config.yaml
num_attention_heads: 7
vocab_size: 32000
norm_place: "pre"
positions: "rope"
rope_fraction: 1.0
parallel_block: false
init_std_up: 0.0267
optimizer: "soap_variant"
learning_rate: 0.00311
lr_mult_qkv: 0.4
lr_mult_o: 1.22
beta2: 0.99
batch_tokens: 131072
Each number is 128 + 32 x the weight over its row's rms, rounded and kept within 0 to 255. Layers, rows and columns count from 0. The size above them is the row's rms in percent of the matrix's.

# layer 5 attention key, 448x448, rms 0.0378, rows 100-204, columns 320-383
size [ 87  98  97  89  95 101  97  99  95 103 104  99  98 104 100 109 106 106 109 104 103 105 104 105 100 102 110 106  76  87  75  87  83  88  92  98 109  99 110 103  90 108 109  98 103 104 100 109 101  95 100  96  98  96 108 104 103 103  97  99  82  81  80  86  86  90 103  84  91  99  96 131 110 105 115 116 103 108 101  99 106 108 100 103  98  98  97 106 106 103  97 101  68  63  53  66  65  64  66  70  69  79  72  76  85]
[[ 92 176 123 144 130 185 110 166 180  89 162 106  80 141 159 111 138 116 120 202  68 151 127 146 117 102 113 197  85 126  91 116 163  94 117 156 142 115 136 132 137 138 129 131 168 130 113 150  83  74  85 171 118  62  85 128 131  92 145 185 102 106  87 176]
 [ 61 113 155 148  82  67 124 139 165 149 114 115 105 179 151 153 101 166 173 141 179 103  81 169 144 122 210 105 149 102 134 154 130  77 113 100 136 125 112 149  85 137 130 147  82 114 100 118 123 145 101 182 199 105  95 127 122 161 168 150 137 116 138 151]
 [156 109 129 143 118 155 124 130  74 153 144 154 153 134  99 128 114 103 139  72 117 144 110 149 156 123 110 114  77 141 143 110  92  82 177 156 126  87 112 129  68 126  74 151 167 185 177 126  99  48 198 148 135 122 119 122 192 105  89 119  85  97 112 146]
 [112  73  97 123  58 146  89 151  87 168 141 141 103 109 117 124 109 105 146 155 151 121 137 168  66 104 149 124 160 123  94 123  96  93 181 132 172 106 157 151  96 150 104  97 111 123 122 132 174 124 125 172 165 114 212 154 111 126 110  96 157 178 113 111]
 [148 191 143 137 171  67 143 114 142 175 133 131  77 166  88 132 188 152 162  67 100 154 134 164  71 110 184  81 201 148 142 135 114 163 136 134 158 119  96 100 105 114  91 120 112 148 107 133 159 179  96 143 182 151 152 134  99 112 146  67 123 152 137  96]
 [149 138  93 130 127 132 119  49 119 141 192 144 125 107  53  83 150 136 165 148 167 181 144 142 136 155 131  55 114 136 142 188  84 142 113 110 112 116 111  79 106 131 119 103 116  92 179 118 134 105 129 106  96 195 134  71 136 162  89  86 105 117 115 130]
 [116 198 128 138 116 128 123  87 109  95  99  92  97 161 170  88 109 180 179  96 108 119  74 156 150 160 120 136 126 137 153 150 135 136 109  69 148 163 126 178 131 147  87 151 104 188  85 132 116 134 139 132 113 123  77  97 109 126 123 140 107 158  92 125]
 [179 176 108 133 110 116  96 127 128 103 161 141  81  65 146 110 147 112 152 200 119  97  80 107 192 213 130 154 171 165 117 108  97 120 108 110 224  96 124 109  84 173  61 141 142 107 156 145 111 101 130 115 141 126 159  99 139 123  98 156 110 103  74 158]
 [167 150  65 137 154 159 117 111 132 155 117 172 130  97 144  97 138 130 171  45 100 131 126 183  72 118  68 129 100 157 147  87 101 116 137 141 100  95 163  97 121 149 158  95 150  94 154 137 177 159 150 138  94 158 111  98 138  91 118 128 134  82 136 141]
 [110 167 148  85  82 130 159 124  43  97 137 116 137 156 151 114 181 139 115 156 103 121  99  95 123 138 181 112 105 142 120 173 157 145 120 100 176 115 127 128 131 102 100 119 103 103 146 147 139 151  43 114 154 128 126  83 103 129 134 148 178 170 137 102]
 [196 176 101 159  91  96 135  94 117  86 132 105 122  90 125 142 120  84 124 160 175 171 121 141 160  51 120 154 113  98  93 152 140  74 139 111  98 162 123  54 109 106 173 132 136  71 146 122 113 145  92 149 101 117 138  94  91 122 122 115 139 208 139 156]
 [ 95 108 172 109 113  73 115 163 162 149 147 193 114 116 137 152 115 111 162 118 101 134 181 112 148 161 106 103 147 103 131 134 104 116 130 155 152 118  83  86 104  82 222 150 124 163 172 105  89 161 144  91 121 126  96 144  92 133 150 124 153  73  96 123]
 [110 158  78 174  95 141 179 105  64 148 154 117 126  94 111  80 137 118  97 129 168 164 119 153 134 120 110 187 165 115 105 151 121 181 125 172 136 123 141 113 138 191  97 126 145  91 147 131  87  94 111  92  98 137  80 175 129 121 191 165 144 155 105  88]
 [137  90 179 138 115 125 215 137 160 159 118  57 114 164 103 154 150 130 140 132  67  81 106 120 156 175 180  99 135 147 109 181 108 157 198 189  98  90 142 126 105 107 108 157 151 171 121  63 154 174 135 129  79 134 143 174 153 118  98 112 123  67 196 153]
 [ 79 109 143 154 143 136 100 161 102 120 188  98 166 178  72 189 156  87 139 156 173  88 141 151  96 101 162 140 132 117 102 112 114 124 204 145  85 121 140 119 195 144  79 147  58 160  61 136  71 160 130 166  94 130  97 103  84 128 196 169 115 162 105 173]
 [ 85 101 146 112 115 141 112 160 160 147  80 164  89 155 190  89 118 133 136 159 113 126  97 152 159 128 121 156  89 170 141 123 124 162 107 112 100 130 151 115 170 112 126 186 125 119 110 168 129 159 104  98  94 101  89 151 119 112 150 165 132 101  93 158]
 [153 131 109 137 148 117 168 114 105 151  76 104 117 128 142  88 151 102 112  49 136 158  92  80 148 212 114 178 142  90 201  74 130 105 151  58 146 119 210 107 189 100 114 105  91 143 132 119 130  61 132 152 117  89  49 171  96  93 115 134 126 127 149 103]
 [154 202 142 104 137 121 149  70 106  40 144 160 149 124 201 135  67 193 107  77 144 124 117 196 136  83 119 130 140 143 117 126 144 165  88 133  86 138 138 146 130 166 140 150 154 100 109 105 114  60 126 114 146 134 105 156 132 199  85 109 111 150 115 135]
 [165 129  66 117 124 160  82 162 196 135 133 135 158  88 123 180 144 139  96  90 125  84  88 167  80 147 172 113  70  94 119 172 103 129 115 170 149 109 145 198  92 129 122 141  89 152 120 143 134  72 143  70 194 143 113 102 127  97 142 162 108 131 117 116]
 [151 123 168 138  91 121 121 131 155  93 110 125 169 120 197 179  91 120 136  71 118 127  74 127  82 189 120 131 157  85 115 137  83 126 113 136 170 127 130 195 144 127 198 119 110 101 137 136 130 124 141 171 146  89 132 182 175 142 123 127  92 152 111 152]
 [148 109 124 136  93  94 129  65 164 156 148 141  50 132 100  93 127 121 113 130 131 147 111 148  88 133 131 108 109 130 126 137 120 178 157 178 145 146 185 124 120 137 146 115 138 158 153 154 109 114 160 105 190 146 104 102 176 177 201  89 117  55 141 190]
 [117 118 120 119  86 119 194  94 135 169  96 141 130 152 154 155 117 125 101 146 104 157  95 183 133 181 123 153 124 200 184 115 174 153 144 109  95 135 190 135  90 152 135 204 131 137 126 140 185 128 128 161 147 120  97 144 145 164 107  98 169 155 121 141]
 [199 168 134 137 186  72 118 152  95 126 117 167  82 102 132 116 120  88 144 127 102 164 134 130 116 136 149  95 137 150 184 135 141 161 128  87 144 170 124 103  83 141 156 103  74 135 179 103  62 135 112  96 148  27 163 143 116 146  88 150 148 106 189 116]
 [168  98 212 116 159  97 161 104 128 172 144 130  91  77 105 168 117 150  62 188 145 131 133 159 124 139 136 153 107 110 111  92  91 156 153 102 139 176  81 181 130 168  80 140  93  95  90 165 147 104 118 141 191 128 163  55 146 113 156 119  90 128 145 178]
 [ 84 137  50 144  98 160 174 124 159 113  43 157  63  99 119 139 105 174  97 171 167  97 108  78  75 127 123  70 146 164 122 149 137 144 127  79 114 109 159  75 109  98 202  68 125 185 104 175 138 174 179  68 167 120 133 102 144 144 142  74 153 117 149  80]
 [134 158 139 111 115  85  97  98 134 110 142 160 102 130 106 123 142  90 136 113 150 168 169 162 106 163 174 118 175 163 162 128 125 177 144 175  86 212 139  80 127 121  78  81 148 153 162 103 138 188 124 100 131 155 153 162 115 146 131 181 139  66 114 150]
 [ 90 141 141 158 120  98 117 162 117 111 147 117 107 134 192 161 110 158 141 100  71 169 127  71 105 116  90 119  96 146 183  63 149 126 113 112  92 131 140  51 172  90 127 210 112 139  74 115  72 146 148 147 129 111  98 157  84 144 103 145 152 104  58 140]
 [150 137 114 140 185 145  92 105 158 165 158 155 130 101 217  84 145   0 107 150  72 135 104 135 154 135 111  99 104 168  94 129 148 160 136 167 153 167 152 119  63 136 152 158 143  97 162 113 153 153  96 109 112 111 167  85  80 220 147 165 108  77 114 168]
 [130  70 166 131 172 173 129 133 149 170  90  98 154 154 127 184 181 148  58  70  96  61 128 165  91 134 117 103 147 174 126 173 117 157 179 133 162 128  91 129 152 122  79 152  58 180 146  71 143 120 143 134 158 113 102 139 155 134  99 156 174 117 179 135]
 [105 117  96 184 124 104 135 119 169 118  93 165  92 166 164  76  78 170 142 109 124 208 174 114 174  96 170 146  79 150  56 140 136  62 100 128  96 106 142 138 147  80  89 113 163 118  74 144 119 135 138 153 139 106 124  91 131  77 160 119 124 149 110 143]
 [ 66 133 118 129  86 129 116 160  88  62 135  77 118 108 117  97 146 145  58 106 130 147 142  87 161 103 120 156 166 177 124 101 109 111  71 142 115 105 119 121 138 168 169 100  58 140 117 146 151  91 168  79 124 161 111 108  57 197 144 133  87 141 133  81]
 [142 135  94 123  68 155 117 165 101 105 116  53 128 110 149 200 160 171 101 157 129 185  98 108 109  78 149 140 181 131 164  98 117 124 111 167 125 158  71 100 142 141 131 135 109  94 103 133 157 100 155 119  91 181 137  62 109  94 119 143 154  87 179 106]
 [145 174  93 109 118  82 180 138 113 140 203 159 106 101 145 106 127  54 158 124 170 160  78  98  99 101 154 163 119 146  98 133 110 182 153 125 128 142  78 127 145 172 114 129 127  60 144  67 122 129  99  82 154 102  75 110 138 135 105 140 116  97 120 217]
 [192 139 153 101 112 146 162 105 148 105  78  81 145 130 112 222 120 114 151 124 107 148 125 142 109 122 143  50 161 145 135 108 105 142 126 124 176 137 156 146 145 132 116 127 123 147 127  67 135 156  83 147 141 128 130 202  87  80 126 119 130 102 125 128]
 [125  99 115 155 182 108 139 153 192 187 152 177 162 160 166 110 152 144 135 101  47  88 128 173 126 162 175 219 147 100 132 114 155 133 174 137 111 141 118  80 102 105 135 172 157  85  95 164 128 126 111 123 133 147 135 124 150 127 144 155  52  89 123 170]
 [146  97 125 144 126  77  59 112 184 191 110  89 159 182 143 130  95 108  82 181 109 106 141 112 130  74 112 164  82 144 122 166  97 107 159 119 128 104 108  86 109 109 186 117 118 158 170 136  57 152 134 139 106 163 129 167 160 150 159  93  27  83 163 133]
 [147 117  81 125 193  90 105 114 120 197 123 159 120 147 176 167 175 147  56 168 120  98 119 115 164 137  74 145  44 101 102 128  92 151  96 119 109  95 172  71 114 136 130 130 155 139 114 122 183 121 111 170 195 158 127  75 153 140 134 132 129 176 118 139]
 [156 147 115 182 123  82 125 122 154 179 136  87 171 116 113 120 132 111 135 170 113 161 152 168 146  79 109 153  98  94 157 125 165 128 163 151  91 118  99 103 160 165 136 161 140 113 113 129 122 160  88 122 115 182 165 181 155 125 185 110 165 158 161 149]
 [ 97 131 153 133 108 182 134 128 152 208  87 108  75  92 194 139 137  67  77 131 124 123 154 112 145 106 139 172 109 141 136  85 100 169  56 124 125  36 135  54 140  87 110 160 138 115 115 103  77  79 125 159  92 138 167  85 152 143 120  99 158  94 157  91]
 [115 123 135 118  76  91 156 121 156 135 146 121  83 112 151 149 118 105 127 124  83 124 154 187  88 100 161 117 162 102 180 134 133 107 191 144 162 123 149  46 154  33 134 122 102 102 107 159 108 136 231 132 133 134 111 147 117 151 143 127 141 110 133  97]
 [165  83 149 134  75 115  84 158 109 138 125 136 102 158 169  57  99 107 147 120  87 119 164  82 138 171  74 206  88 127 113 131  83 149  97 110 128 115 132 153  88 184 139  90 103 143 192  71  60 103  67 107 158 114 121 147  63 132 151 115 182 180 115  99]
 [ 94 176 173 141 118 160 127 138 141 174 138 107 114  58 153 141 188 108  79 157 106 162 104 119 121 124 144 178 142 164 161 114 120 113 137 144 118 172 181 164 135 124 115 151 172 111 139 168 141 124 107 157  84 160 150 143 113 170 116  66  66  78 147  66]
 [ 97 139 140 148  19 100 138 118 151 143 157  83 115 154 178 110 106 144 112 152 162 107 160 110 131  95  94 125 115 156  36 125  58 125 116 139 101 132 137 155 100 114  53 106 102  85 149 169 152  96 100 133 130 114 165 115 160 127 165  91 134  76 116 158]
 [ 76 127 133 131 131 177 147 138 152 125 132 125 162 121 133 182 150 134 136 106 116 156 132 119 108 109 116  68 134 120 143 138 141 132 157 139 171 179 132 128 149 108 113 113 139 156 102 122 222 182 117 134  82 177 203 183  91 105 102 150 149  99 100 128]
 [114 120  73 189  75 157 133 146 157 106 149 112 102 108 120 157 153  69 129 141 147  93 133 116 170 131 102 102 111 189  93  78 148  91 141  96 165 134 184 118 172 127 143 120 153  86 132  87 129 158  58 152 105 169  58 146 111 151  94 153  99 193 149 120]
 [120 158  87  98  60  57 137  54 118 156 123 148 142  59  91  88 143 112 115 108 113 114 132 154 124 123 144 132 180 108  81 130 144 170  89 135 184 167 107 140 129 173 125 120  98 101  92 103 100  98 103 148  99 189  78 150 159  76 129  96  93 105 122 165]
 [130 150 129 135 101 117  94 157 116 128  67 139 121 163 131 162 129 138 112 144 144 128 105 126 135 137 129 170 146 162 173  49 102 104 161  69  52 116  70 158 162 115 149  84  93 141  96 157 121 178 181 112 169  72  98 138 135 103  88 137 137 162 114 115]
 [ 63 197 165 128  67  83 178 173  84 149  98 173 167 149  55 164 157 107 108 167 120 190 178 131  96  75 170 161 137 163 154  88  51 140 131 157  62 143  56 106  89 153 161  47 150 168 116 161 107 144 117 107  99 105 114  61 214 154  69 208 147 136 154 117]
 [156 102 143 140  97 175  82  84 105 121 140 121 153 109 158 165 136 120 155 163 155 131 116 120  73  89 114  81 135 150 111 118 128 172 164  91 150 156 176 172 103 124 139 168 136 137 129 122 191  95 139 163  62 155 134 136 100 149 117  78 119 103  72 108]
 [ 94  86  92  64 117  95 183 173 132  55 109 182 144 136 120 164  84 131 134 150 132 154 151 191 187 152 133 100 162 126 143 174  82 189 143 104 171 182  22 138 132 146 119  74 113 141 153 165  99  52 164 150  98 149 131 102 154 155 106 170 128  98 150 135]
 [112 150  99  97 100 125 134  30 124  46 158 129 117 122 118 216 181 139 177  95 124 158 112 192  76  91  96 118 132 125 158 116  98  90 187 108 109 163  69 148 124 163 102 113 168  57 127 117 126 133 157 100 130 121  80  84 194 152  64 118 138 100 129 189]
 [121 131 142 119  66 108 140 144 199 189 117 152 126 169 126 171  96  99 147 111 141 121 153  87 158  72 150 145  67 121  77 130 138 106  60 120 104 119 136 131 163 163 145 174 117  52 158  79 124 123 112 116  82 175 126  91 142 138 194 130 116 145 168 130]
 [114 126 131 192 120  83  87  73 171 111  78 203 112  77 136 136 179  97  64 165  58 103 113 107 164 103 103 185  83  98 133 119 123 120 146 106 146 148 111 171 143 147 115 116  74 173 187  85 140 143 170 120 140 107 123 113 119 158 164  79 131 118 164 130]
 [103 139  74 144 105 130 153  82 148 105 118 161 118 103  89 124 179 119 193  59 115 183 156 101 178 143  94  85 144 208 188 192 114 187  93  85 125 107 181 180 153 146  85 194 127 104 191 144 116  75 140 118 139 137 148 155  70  63  94 187 130  92 156 111]
 [116 212 130 155 134  97 144 108 110 109 127  76 110 149 120 110  89  96 152 142  90 157 143 121 143 115  50 132 172 104 109 132 104 122 107 133 166 145 130 154 110 108 105 172 154 146 152 165 136 110 126 114 147 121 115 170 173 148 125 110  90 118 150 138]
 [ 69  82  56 149 122 134 151  58 136 103 147 144 211 127 101  87 112 136  93 159 128 132 102 136 128 100 151 125 184  66  56 113 100  58 171 188 202  98 108 105 127 190 105  91 147 169 177 136  58 119 183 129 113 169 121 124 114  65 130 143 146 155 128 128]
 [142 163  89 136  74 111  83 131 113  62 134 149 136 167 138 154 157 126 146 150 116 156 116 186  80 152 175 136 148 143 159 151 161 140  71 150 133 141 105 148 160 153 137 162 162 100  85  78 137 111 105 138 133  93 141  92  73 117 156 160 141 107 162 147]
 [167 124 140 111 118  81 125  63 153 116  63  97 118 145 107 167 100  86 122  81 145  81 158 149 106 129 123 102 118  61 156 126 130 124 142 131 112 148  75 179 141 158 125 105 151 114 174 110 124 154 187 146 146 143 123 151 121 158 103 122  76 141 119 122]
 [179 149 130  67 150  55 199 135  86 116 187 154 154 184 106 115 115 107 106  64 134  98 106 114 135 202 144 122 187 158 142 135  97 142 139  93 208 175 137 120 143 155 109 134  83 171 136  54 159 169 161 176 102 122 109 113  82  69  98 127 186 166 152 175]
 [ 86 146 149 173 126 133 129 144 127 120 151 130 200 192 142 152  87 145 184 168 150 182  99  58 113 142 102 120 131  67  83 179  82 156  31 125 111 115 155  83 153 177 122 136  81 205  84 132 105 153 149 107 122 137 111 124  91  42 118 123 119 201  93  91]
 [200 147  50 162 131 124 105 107 209 128  74 151 141 136  64 161 160 132 127 110 108 102 148 132 121 105 123 104 166 120 160 152 108 150 132  98 178 133  89 152 150 203 130 111 139 102 175 185 117 119 158 136 198 154 134 111 152 157 162  84 112  80 149 168]
 [112 111 127 131 104 155 198  80 196 123 133 144 255 151 105 101 137  85  95 127 115 124 137 169 176  83  89 137 128  89  69 139 203 148 108  73  82 143 230 184 108  94  58  76 157 143 118 156  94 147 129 157  93 121 153 150 192 156 151 118  63 149 102 103]
 [122 189 116 196 106 128 155 150 126 159 158 156 103 143 143 127 174 122 170 138 133 157 118  73 145 143 129 130 150 120 151 159 150 173  90 104 107 173  90 129 137 141 135 137 130 113  70 123 143 117  92 116  84 164  93 140  78 118 127 124 184 179 125 168]
 [105  64 133 188 141 109 118 117 145  60 165 104 143 144 141 119 128  54 136 171 140 143  82 110 128 178  96 103 214  86 138 133 117 133 131 144 148 183 117 100 105 105 122 170 111 105  95 161 121 158 137 155  59 111  90 169 112 176 138 136 118 127 130 197]
 [110 129 168  60 161 112 168 191 159  91 126  91  89 149  97 129 133 183 166 101 154 133 116  65 128 156 129  94  89 147 154 140 155 123 198 155 111 147 119 165 156 140 132 118 148 196 101 186 103 173 187 102 189 122 107 177 115  84 123 127 124 102 155 129]
 [ 86 172  98 170 148 140 133 142 131 119 167 132 108 168 168 163 145 222 167  81  90 217  94 137 134 156 193 153 101 112 165 115 127 154 106  83 140 135 148 158  89 109  97 174 169  96 158 127 110  53  80 112 110 188 134  76  94 110  87 120 147 139 127 129]
 [ 80 124 117 116 140 136 114 108 177 133 119  95 120 103 134 187 118 106 147 157 115 105 127 147 124 167  86 120 116  81 139 124 155 117 123 157 172 148 115 121 133 140 153 103 128 105 155 166 147 159 165 171  82 129 141  82 110 138 147 124 116  98 149 103]
 [112 102 157 103  53 195 107 123 150 110 156 128 175 110 155 164 142 134 164 173 131  87 154 116 197 103  99 117 154 115  98  68  96  78 202 139 129 113 102 112  98 110 116 113 142 164 146  80 107 151 136  95  85  82 146 109 143 174 148 129  77  84 143 160]
 [127 165 150 114 118  46 158 135 153 113 115 111 153 176 181  94 148 101 124 165 120  86 127 155 109 154 121 146 136 176 138 183 138 124 117 199 159 152 103 151 165 165 156 128 105 159 113 168  86 118 140 152  90 135 132 158 125 126 153 102  46 115 148  98]
 [161 140  67 163 120 167 124 155 151 125 138 136 146 155 137 153 144 134 165 167  97  99 135 194 176 139 125 143  62 152 145 139  99 132 150  98 133 135 116 106 102 159  28 187 131 142  99 137 100 174 175 150 110 111 147  93 126 145 149  76 174  84 135 150]
 [106 113 100 133 149  61 127 154 150 130  85 201 165 140  29 100 134 143  86 135 128 117 119 109 198 138 161 151 197  98  89  73 115 112 116 103 175 134 114  90 180 189 149 103  98  81 133 139 157 230 159  67  80 129 131 151 157 135 110 171 107 124 115 134]
 [166 154 115 166 137  84 100 101 165 213  78 118 199 126 197 158 168 105  86 194  87  90 173  83 148  78  89 129  86 105 112 152 122  96 148 124 142 171 161  90 127 138 133 159 141 161 133 126 113 163 128 148 142  82 144 158 132 144 156  94 127 124 122  97]
 [165 138 117 129 196 127  80 136 125  48 102 132 140 147 117 142 116 133 134  56  93 157 116 109 110 179  85 122 124 116 149 113 195 116 173  83 134 164 126 156 162 161 138 175 114 116  94 106 108 107  67 129 124 160 129 195 112 157  76 191 166 158 128 157]
 [122 190 151 139 177 120 124 198 168  65 149 172 159 116 148  98 106 111  92  93  94 128  95 116 111 143 135 117 177 145 148 142 125 138 135 155  79 175 139 120  99 130  74 112 111 146 140 141 164 165  95  91 120  91 174 127 149 135 122 153  38 150  92 157]
 [131 147 106 106 126 163 161 172 155 117 150 131 137 175  54 100 146 143 150 105 135 128 122 100  83 197 181 124 124 104 160  77 131 181  95 114 103 133 119 167 132 156 102  90 139 147  61 121 204 137 141 140 157 142  92 141 112  85  83 185 172 190 108 136]
 [125 136 142 101 123  78 146 111 111 115  88 154 107 142 134 116 130 112  60 107 120 157 140 109 101 165 159  99 136 141 142 165 151 133 120 106 132  97  70 121 120 120 141 117 152 109 113 122 116 184 176 116 140  86 133 105  44 150 142 138 107 146 109 119]
 [ 86  93 175 108 181 161 151  82 117 123 144 108 118 105 134 156  94  93 120 167  96 143 150 117 102 132 149 131 182 113 140  79 162 126 118 103 158 136 104 109 147 126 175 184 173 160 104  98 122 106  91 138 140 191 139 107  51 154 118 105  63 146 150 130]
 [ 83 166 108 199 118  74 128 152 161 171 165 124 118  85 125 128  66 110 106 152 133 119 152  74 174  86  55 124  96 169 152 174 152 108 105 146 127 158 138 156 158 113 154 143 121  99 100  56  77 105  82 115  65  88 167 174  87 116 120 131 141 107  84 157]
 [165  70  43 132 104 143 107 127  97 189 111 146 144 102 173 126 132  51  83  96  69 127 120 141 131 137 114  89 135  78 143 136 118 140  97 102 139  84  90  93 116 154 128 148 142 162 122  56 110 185 163 142 117 113 159 129 108  87 136 125 142 200 170 114]
 [105 121  96  85 126 123 168  67  89 160 163 133 111 126 138 108 145 176 140 114 157  94 129 182 161 153 131 172 152 188  95 155 158 151 137 129 171 112 120 162  68  63 144 154 150 112 140 122 136 126 164 141 104  95 116  92 126  89 160 176 153 139  91 103]
 [134 137 185  70 132  82  80 115 162 129 142 117  72 123  60 110  90 137 219 127 152 194 149 123 124  88 157 163 115 141 153 154 149  91 104  99 125  54 139 164 162 133 150 133 108 118  89 162  70  66 126 139  95 120 117 138 129 128  66 172 133  71  71 103]
 [142 188 140 109 153 118 147 183  69  92 149 132 118 135 100 140  92 135 112 154 113 106 122 138  97 137 193 117 146 118 158 107 110  73 166 150 120  33 101  95 118 133 110  84 140 142 115 113 204 113 103  38 119 102 101 165 160 111  74 132 124 167 160  81]
 [123 151 166 146 110 137 126  86 141  91 167 172 103  90 161 132 166 185 164 101  83 123 116 176 171  95  85 186 115 112 128 114 149  67 151 176 134 155 108 106  48 176  81 127 131 154 169 171 149 154 107 196 146 170 152 108 163 102 115 143  77  90 126 123]
 [131 113 202 103 136 191 128 137  88  92 115 167 104 160 157 164  83 191 128  93 159 100 129 148 135  98 202  48 112  84  91 125 147 113 137 173  79 121 136 148 145  89 162  73 156 121 158 121 172  71 104  70 157 157 115 140  95 129 124 117 175  87 101 125]
 [151  77 105 185 158 115 161  88 130 128 137 213 122 124  82 123  71 152 131 158 137  91 180  93  81 148 118  87  98 154  74 177 150 148 122  93  84 147 103 152  78 105 150  99 118  63 139 153 118 111 178  75 128 122 111 132  82  67 151 147 162  84  94 129]
 [144  75  78 164 155  78 122 143 128 167 140 120 100 113 151 123 128 154 103 123 120  88 140 182 155  86 132  88  95 171 129 137 147 113 135 135 155 110 119  71 108  81 133 154 123 107 140  77  99 159 129 202 113 136 123 116  96 147  70 127  98 126 131 172]
 [138 118  77 134 114 176  60 135 106 157 110 112 168  84 123 183  95 134 167 154  97  79 133 112 123 141 108 174 178 118 165 113 131 108 149 106 152 123  90 173 128 157 100 139 108 210  89 140 161 128 108 111  93 142 108 115 154 145 141 166  82  71  90 123]
 [104 145 165 107 153  85 106 162 104 154  85  80 160 196 130 112 128 198 132 136 130 117 158 185  98 134 120 126  97 105 127 164 139  88 163 134 143  73 105 138 131 122 154 115 135 161 151 136 141  95 154 116 136 140 121 119 102  77  86 103 104 139  94 121]
 [141 124  85 134  99 141  85  98 153 146 161 129  81 130 147 146 146 146 156 204  30 150  77 114 142  71  65 115 106 155 120 161  98  99 129  85 146  99 142 125 194 174 125 186 160 107  82 102  63 144  55 155  65  82 115  80  86 129 108  90  95 108 170 129]
 [124 126  71 117  98  82 113 133  72  86 106 164 155 165  72  46  81 116  83 125 105 133 137 131 127 109 112  91 130 110 155 101 113  89 111 174 108 109 163  98  94 128 138 154 127 121  70 140 152 166 177 176 139 117 114 145  98  93 186  95  67 147 158 155]
 [166 112 136 120 132  82  67  84 100 170 172 131 152 133 111  60 163 178 138 107 132 176 166 183  91 135 129  61 113 120 105 145  68 148  87 106 102 132  88 166  98 181 126  99 121 158 120 179 146 192 155 109 138 106 140 113  83  94 143 143 177 117  58 148]
 [107 154 152 110 187 122  91 203 148  60 109 123 137 169 130 103 138 159 141 160 134  93 140 120 102  70 151 175 192 153 106 139 114 110 123  84 127  99 181 133  67 187 150 115  99 172 145 119 107 194  78 133  94 107 139 164  83 159 107 111 120  83 130  75]
 [178 139 142 109 142 189 157 140 135 171  93 103 135 165  82 137 141 110 105  40 121 108 166 144 157 185 102 110  61 166 132  85 114 117 116  97 121 112 189 161 107 105 110 102 125 139 122 117 125 127 120 108  84 185 111 140 122 119 149 159 164 163 102 108]
 [151 135 120 102 117 155 121 139 143 176 106  76  96 124  95 143 201 141 102  99 128 137 140  85 125 177 102 112 111 129 116 160 176 124 113 132 106 164  74 134 153 156 104 128 116 187  95 128  57 116 118  81 103 165  98 122  98 135 106 119 144 175 138 182]
 [ 96 218  99 135 159  72 162  84  69 111  89 133 138 108 110 172 155 144 133 117 168 143 130  93 100 110  84 115 167 131 139 162 179  65 137 113 119 127  89 130 147  87 126  90 157 140 140 178 161 178 114 187 118 111 120 125 222 130 149 148 115  94 129 123]
 [104 128 150  90 156 103 169 175 109 153 140 116 111 161 166 111 113 131  97  54 109 144 179 129 120 126 118 118 125 101  93 130 147 107 110 111  81 131 149 183  82 138 156 157  76 118 115  81 101 109 129  94  75 157 130 121 126 108 172 149 128 152 135 118]
 [ 45 150 100 124  98 120 171 171  98  98 120 163 101 127 116 141 161 166 105  72 167 112 169 130 140 167 172 108 134 144 148 109 118 107 151 139 116 106  89 149 133 156  92 125 174  92  70 120 174  77 117  76  73 126 133 135  83 116 143 144 171 155  83  72]
 [ 89 119 200 110 177 110 169 144 154 155 143 127 131 143 187 154 154 106  87  68 135 183 121 146 145 110  95 134 109 139 136 156 146 143  77  58 137 143 144 148 117  80 149 160  78 111 131 143 121 158  78 127 174 137  99 140 173 140 136 115 177 129 135 147]
 [177 119 112 131 138 123 124  99 135 160 115 119 120 118 125 107 139  95 145 173 122 138 188 123 105 136 147 134  80 117  75 112  99 150 137 167  97 148 129  41 117  84 134 102 177 136 134 167 185 154 122 165 154 132 155 144 178 131  98  97 106 150 166 120]
 [103  86 173 136 154  76 134 124 149 117 171 161 165  76 146 139  86 127 155 158 103 136  69 118 176 144 138 142 140 174  78 122 129 117 123  83 139  77 122 107  51 103 113 143 146 121  99 127 102 120  83  94 137 133 148 100 155 133 175 153 189  83 143  79]
 [121 141  90  81 138 187 127  91  84  83 133 143 126 108 136 132  55 137 119 193 135 119 105 160 107  82 142 185 150 179 114 123 157  78 121 212 136 180 110 183 108 161 146 160 144 116  82 103 112 125 178 103 142  82 180 157 154 129  88  96  76 100 123 103]
 [ 85 128 131 160 147 109  80 132  99 115  96 115 159 133 122 135 150 119 127  93 130 144 127 107  50 102 145 123 178 143 146 136 119 114 170 155 178 195  74 135  74 179  82 124 149 108  95 124 175 183  95 106 165  98 149 118  74 136  76 113  69 172 134 136]
 [190 136 118 162  92 161 119 105 159 146 112 122 115 142 183 129 112 141 137 198 124 144 154 178 163 141 191 115 100  97  86  51  72 204 161 165  61 120 155 132 139  95 188  66 137 104 169 137 140 212 143 137 107  98 106 141 141 129 125 123 106 128 147 106]
 [167  93 137 101 162 139 149 154 161 119 108 139  74 160 104  48 106 117 131  98 139 108 156 103 142 143 105 134 106 111 173 114 110 129 159  83 144 123 112  77 116 102 140 122 155  99 162 138 131  94 125 137 167 119 154 127 152  91 113 131 134  87  94 165]
 [ 91 133 121 111 122 133  88 113 109 108 120 167 219 129 153 163 150 137 105 170 128 156 105  91 103 116 124 127 138 123 139 164 130 149 168 176 191 109 108 148 114  62 155 100  93 157 104 176 116 101 140 135 150  74 123 164 134 137 119  66 134 159  86  86]]